Part of a small language model's weights: 7190 steps.
Each number is 500 + 50 x the weight over its row's rms, rounded and kept within 0 to 999. Layers, rows and columns count from 0. Numbers have three digits each. The size before them is the row's rms in percent of the matrix's.

# layer 5 MLP down (transposed), 3072x768, rms 0.0318, rows 2928-2944, columns 384-575
093:499548481404375502526549520437477481472550541535454533462564497450512545543465515440519499484454456361497483537512514554594544480474521516485445392471555527528512478546517409542499403438463525451426514372524501413449558501487416486437445501486477550378438508456569529520491542437485557519555534483518442478473472514503543486539565536480441543535565409413487576414558378504446510535528469500331519485455510508469454497542483584549391541536525448458501510537498472448454456490623431533514504467560541528471418535421532545533496487504510352551471482504505467610494547483485468465
113:549357516536489605534497483504447566484525512502526487527447557505421499438562386492435487482481535496509397507503544510484509578566427512483544490459515523521515494530560531496463512504489532414558554560465583465467524492447432551533450473422575338532443517505540481528531498472453447525499440531545498522480483524450464548509478487409521361466472476475546463593474570578588528372545523451565500530440497461493533535480551457507513543471442505484488552471479470445554540552343575500517487496542486535455456543438558421583458547532602587555535547490577496525556467482540478601
106:508564583543521512398416500496546367519423425537603542481506464475529573474436489532503439588542469533545462465570377495507496516476462451392581564478505508439416483507517551489519474483430499457492506459517522462539463473554523508434546473446534444504512418598534434476493514473479564417573500544511383479484463511558507551488536483534503448517533546428480444469490551515440594493440439393463482438435443506520459499446534487551551427469502441539575446543464496512523432425478501487490513506440515413504625499487559543482438542432518516428528498462472489381512494470503519582
109:509528433608489543482487493482555501483444483516528495418420545497491532507436418467478465524483472560535505500519448405450545460473441485514522511487496499443527457574558414464546467576407486474346511366402530534447507507615505509466445524438412446464583459611535374555574489489524569524514433485475613535586469540442555487464419433480520528539476490542505488537534504473470546576553523532491414449554547514528485505541490524521603547542532557529482529397430585536445539476510497551547510405496411529457549528500489504464493565510599487508639566449562491396499516588526496573
110:542458566534478468465472481523567444440530487510539493518498586502473590480425538444503451573583394521411537515491463496438539533513452508351494557572489466401551502548528569484563462432568442535526536466487480505517516522502444552475526560554510486508562484506552453466481416432450582519515482560427494429613520407405460488518490491553500555493470538439439441475578474485469581559440501517447567421497483475470459462486498555523498451526539538550475472589495473527427502502479397500515462448463558443462573447542472529550404593460514487524427523553515490494504451542508469537
091:481372517443553513604507467588495438424567522589562450431457432463503418531489466440472626613523524462520485517396520479429480518413475513535474536456474487537556443542470471563478456445463522506611559590521527507555404637558498509509515515620543382527482453520505517539470499514477478547459464445555467518468459518501498410516503469585570480552427397485485453473417561602491522454416465428538508473455529428505518403484542483567517538486501500504449435555510440483572508445511508473551488469488502482486553516563479440544561485434469536464563400440427525504366446526461482467
101:436533585462586547598535436534489524479515519499491508556430467536441467463384480430442471527432477493551497459619472439461479526521512432414572534503518470484569510577453522549552559532359515538486469493493436479450503513536530514505450424533504571491469547396444572527556509555541508554584510371587565502397454526469520452519529484456508500495528457527513436589625507462433526385591511470462488461529457521476477499469517560481481390606494511422569482481526428548452437497519482552558470581483527461498567417537511562479522529521478475536411555568425503465560530511542494509
101:526539505443528553508373523494382591483443478476597445473467449491489448521526495554497518554434539614546562498458517483578371458586563429484575435506522558547481543543435438473589492451530467510566599519498517500523575536446543493451539475527508502455637514471455410516469440397433448481452439453452525473422724496464452462490479468555407478517528506499511426595596497494475575620414590502574545517483536541550560513601479474485479493630551595459568510497561578536525457479510474492609552510534576475497453579589553455445512517491565416483540430436511587545524414478488463480
089:534486533555500457471503514456543514573593429456547555531498516456416410542535504581485512528458435549549518561447462475521502449553527479465443457523552560490506494475536542470518480582490476551460493649548482448414549482605541481560566453638578485427512563482498519485485481542496509498512546553480450429537508386554580517588555484477437524554509535430484488516523516461496481462539487442603521452536541549560589466509511487541477493503508451541530534611459522557454545549535453472519547431565537373462481511399495467505486581434306519505523389499534526459594528503490420546
102:571503497386434543442574486541441528587513416479452490508484610450623619558549624438487445521456522465422546591515489582357462479526481523509490499443450428446529466476577518462476475409571512482444459572433445515572474486487483477487500484517419461583491364415595441498483460424452544497470488495500448458525456433474535581517557525469492529463486522534490467499470517474441473499492594451487534602532495453456498624468536452567485564512474521544497423579423466461469508453471521452468461477426536446531461554485428429418527457484509484503476565538459460455490454565463562489
110:549502409484538517567469591445416466620480528509482503471481531536581482543384556499460528494517513445520517576486526465425517551453521502550485473511505613500435522454546524508433419575402475437450458422480513516571550446485521471572435498499539517502513460510475447488445482514435493628563519465496512524522486484524569464480499531549480562458498532444459410582485504507480515555423457372534479507634472498540482545491511551409457411512492478498564541436484613480434516550565562490596508497411565469482449467482512496445521486504570540426540527492464522474605592549487489440
111:436519500401573569488468462558533612412472472528469539399491570529415510534494523485522420469449520582543547486504483484471568444521556474498417594367530515492476517506524590544451510448426499494353521594480517428475544535449521584505525474507528564565495493554508550522441476547475448389486381501464518420451384480527535521467547479596522467489473654573527541542500471486535501534496465539518446615561558592501459524495438479480570442507545496524462482579584449493407537531402536528521493509527473509476532575504547487501497601447415441542545464544552548529420498558525480434
101:548462549414485460542459469431483540517555483540522518511498478524415497491536523477511570515455445516562560572483483409456547407486448534580453465489530524435515555460515557509474526524484460424428538472543522520384539480484578416506664539436514493545444496550495488478455539483473508536504411513495604476470488540529445591604505489520615474531436562447524399555487472557521529468516512465458472521496411515521447600492464489489465423518492629475491435499405508467448550503523452548500584425507373495445497516451515517506541577575507524606455548410458447478628429569517506552
101:521477557548485422531560539518499538528514608507530418457500549493516448509476507438506476513476463492599527454495528550529528469484469564404512516408444576497521489531469433491539517482438568597480594582466504515516452459562354427506585509520415415535444488498555586555489494481599575432569441491456526438459500545549462439530528442498542547473521537473512412430483558496454574463479504504479487448600413436485486508521473479488535472520463484459466521557500541493454484516547427455522434480496382425536566423473444449472551502562434461522467600517635589582463515492532498468
099:545472504531556524455550489465484646494460504491516504511438465482499578506538503464462505486540429448520562487462437555514485442566473520488549476570517463416521438401440506328541555544435515504532450493579452558453455514544434403469541444555492538492455506454561355468511623456521448404586519540520515429430514499539461420537552478456481555514490506503562557527425474566596429470489517407520478362498492447566399488421545560490591533533526553525481419574502504525461436497436530424547491475457443551530567521503553486527564554540523564436480426523457536546412490539493448572
086:586533514461457536481561596460475514564428480559552558512518546581520621479583495472441479572555436557521427432582568449562422500520530493485451622449487449464633506548526553458482510532484501467546504324479512524487556557576517471375553510494533513461459471506574497546458457450506513531577518557490479452486489551488454452458489449486527575515509509427542338605418478515555435522537469474478541482457501477560498485520515564414480580572502538499532489530491496414488434455493596446545442511459397543508482492452498538490536473413664494500491468519502450446515528549396458500
099:528444550449475578550470575506587447468462501488512520526469480523487495519502477549501526480463456482499580524549487510462535461557491497446500584464467564483427526462517459448433458508471453512503413540484392381567418512463520499575480499524511532523480529466509493457473466366410550544503500485562530455449501461447544597509501453471479522589507566446541420479522493505514501498507601416456501509495560521554437577474474529465525497645501467419567539485496512449499441477454514444409428466469456489586437481505551424562524533478390487423537487529521317476468480517465423512
# layer 5 MLP up, 3072x768, rms 0.0332, rows 2929-2945, columns 384-575
111:486514475495412436468477443493440556487481518546509523447482422492539454492529509580541542510462448457466598483555446516378550544484456500550485499418497502530541531492466517374566535512508470484439456415439455500471555455547516520488432520433584454497449490491486507562569462583432586533576524529524526501487502525428414499404568508478463491563529455429543495523499580499436490464504543461483596483473461526511599481506508518573631488569418574519522462456409540463515525554516456469499490568377517477504454471461491458546605465600558572471355615429485541473523515417505536438
100:522555473493441478561499487439545541561473539503449571533440503385492480423585503497534541475543488492555491557456594521431502517437526512535517522395434500423525449439477564490476526466529459494471496478474504540512524481493544473418417518443490474512437577540572527492472512578581475487522489444499558492448445508427516488479546562512491523532457576439456586570447420518430517539529546505502565513469454541391559536521515438528568465436523448487606510580442525506516564421438587430586570392480514496511469495426551441537537466517550603436543511499515493580537460480456548415
102:487529509564489501587474493522482472589462451490516561447515500458551461508589559448481560517563432511487525549508435526586539540574391474504524530522462426489564550511461556469504567450492506471479531426481418444451503545475413526460466457454565491478445489587492556461533435559453486512515518485417462476471496491462504486504509554319476578592558526460529516520501482444403446500509512450457476509458450601504533471546504552510565481448535417573508459566591500516446390570447528479568423402483489499532424520481502450494565407527547454469442442455509433517428564537450488550
106:415495436573444511528447562492463525481444546525513433471538560433434467445505582460503497505432520554389470490513508501526549470440524434493541516525511505484586536531523520473524486509449560469430418477523477505512467498423476448491434541465523517505442444587503430464542512608545440492484549516435490440483566451523468591496508501580492450554481558534573557479481388456501533444544459470519464423501462603424582436474507434525516460497585537475495532516538539508569531473482525475562583423492458383491475573506386524460503572489578572502378491518558534502496555611508561478
097:462458552570412549473454471536456540494496510402519366376482369552421426468580518471479505382528539533455500533505485429646488519497533474462463418475455542465484468562527472513494455565561514414498493479484501506465496466580516492560567524491467504426496570444507558410483524466549516553507601506487490469510524456469398391423407498492406532474522471518529581532426623530448473510517533470550509532509467496422529463477493454505434477506522510426517438573392462525481458525547515411530482473453471484555475513529540489383514539591519487519483443551465576548488424433437570532
105:531546532522468449525475448507521493534567485483575467484525447529552507329567540597508489536524442494468627458507573487498540537552497570505492554480527500379475577537420504396448521511512445466483465442520548521483474406514424478486528586397464528475466593535563524488541491514553483602499530571507481637536517469401521622412534533547530447563436475540446469482506563537471506544553480494418514499496452491531538537565436553471548453465485578460465528495440448365475486504557476514459438491416526452503517498516507549591436444474515503475528493480516484511437512470536555519
104:540546475558517550482424424430664586595494580477496524502486486430488481469503401560507496462458457511499561592544549557476536542521554486476554405495534506446505501470492481460486590448508562348481429492496521421526559455545454507493355483450465537461486491437526458548499454500446463547565429617485630559427493484486467492468489589525390486492504532459504487482558500514568477516512521464533552472494554583532552509480489522464489500539542578511526543457529446515528539455490551481506529535463449522482479582457516490541544489594554510489407560456498505432440442582557482495
091:420503454482450508531492433392480462534482505544463412470471470430496482490475487466506404448461496503540507473539459423637446576512493476500541491512518517493457482471568549592446473588459584603455366473442509438537479407520559526552536506387463491435551517493546506458496525533498533567510481493546586525459563586432471471376525483546464528543516524414596532466576554528613509447562471537517544537500500473495474479479456557452593510413511468519494488571563492525506480435509478551495483481459445569464548575564498585567538518585497552429493494470560460461418475538402508506
101:460567568470586418416509494504469489583460530525478479587555434495405479480582550561452519420554515537446474446504505447515613515532370397547560319446520364547463450485461483528444439550476397554492478489554484564567525446463525470455503571508488550434532529479527537536490443551553434385429560481502433505498431594495464485522506519466529558495506327493553528591523464515480527610512526543461473604481374539491443467509473542579565610517457597546518530497497548481549581620497552552575458558542589510450508563414505458458531434510556528571458484461529559547492542483551494499
106:463527577447482525422503421530577586464548549510516491541432557493330441451493448611504488476535492553449513454542429486619547440516481454511545437474514413522516419416435462491545601526576441486487522448481512559492509534560451471512522493477462506464454520486495546496519513464529469443530402495552457478423555532483463542464513537448545462582494543466462585428504495536477464456576517561417605526406495491501577388541490503579532532517488577478472452503516440588485483393511489556364525537488466453540558511540451476547545509554570482530486516507522485538399469425503533590
110:536553468394579529487513369487377473503544512449521506613473490511522465486479508501413540514536604506559523457521513484564459588462547494578577506432488492546516526457556545503446591598524461568461532436551564507535475535492553447488462527439580503503534508495526558531507527518461554608451521611501488500560471567424470439446491501412547560557518526481558534541528485602490426496496537556443539518502590500506446435522501454549539463374498486498477417448450546452472509382608571510499435529452588497522404483527505550548514441479526488464499523510549481546432487536524467446
100:536555478434476541521454535415469457544540499440404422396549523508508465457413514549474480563465510429428481492577473527536519571599480454513473459484574452481466458477521402472495497561550514475459506512529525412519493437524430487546526568497474446618404493506616518458487510471460500576585533564499540564471477555455364484389539592597454511672474564419444479381415420447508579456525428522478483495436501483511525619484476467379512562540421463483510442611543485507499510507497530525507526561508530521437533524496561479521514525437529512538507489482459531534537438512523476577
102:437504463466444512506370492415444476591510414556478453489543574600456485553523534521451513430558543460480483566417511568449460519543494530496526502542447508520549462579420436545510539526575531504420520460526481496472544534495462536502452540451468434513418498459610512553552575467472469550511540512528596492559494458568527522498477490516454501495514511461499581550483506531516458518592587670519569515485505447507529442526482483615502602526510565494404271492497466516539422541547461419546485567565468540461533502564628482502520476525524490428481525538443486538463452401482535441
101:455585557576541386555492471556450530517575463499494516588521457531485483494573506528508428595425557394394437526580551513494540504466433474624453474537554461497449444495501463551438471496471556484479542447420476508453498589579529533492364526446388460552536525586524527479496498586514438561567415501429538578462397535440534579452549468456564512511468494446494541466569492456512534495435458544460538511481538564495390497496503549494487498545493540599518517526509496487507459475459490513387545533514573369447508498495462532514530481532589481555451446516568487571518612474517547508
090:467477616604583516482490416574571529452513458481363503443540426423359529526532570568531513361424475574377517463586521567553549521470481548519535499537551583522486565537541515506471494483487499465514561426497537518464531478519516411574443404471495495420515521442485504569611492518410536491506474643514547545553477475483463444455569554483480564486525520499471574498503500478500558494538606585472511472468424525452468553535468505420541531496482491530491450538611515482543471563511413576448589443422567338426499459524562407513533450459554538402512500530521455562494534449515556539
101:482515495563473521497496396475494568458455642553533524459557423514467485489642453523556476434567527557494551556503564439490573414594538477377593561520472498420490515547493473605469521564557477467462545520510662424511443451474477467497513572501447514481510512490526541455431431494581551434508503451535625467533423570529494592513452451513380512539656564511518551497522441459436510517468497548486504408435530459546514471523503609481475502518482418472480533572469495392532513392508433452462528449542416516436479377478514453499508488463504506489468492440504389463558604435543503574
100:537521499612492518562431440451448509581486523423583472482550475423570495410628501615453582588433477464417452487524560501585547486531478492441454532492478424449520495622474477478420510530490477488486427471455525526557492506366392532481518431502496535497439448456542494518534551533495547448470575507514425483443551492493526511498468516539507496508581453492583529493568609558431460508477589415488534475412454489557557486485600524538644391512540546500530515545569521490463493437472475522525546488563527564501491494497464465532420504544527552524450449480539524552497513561543513490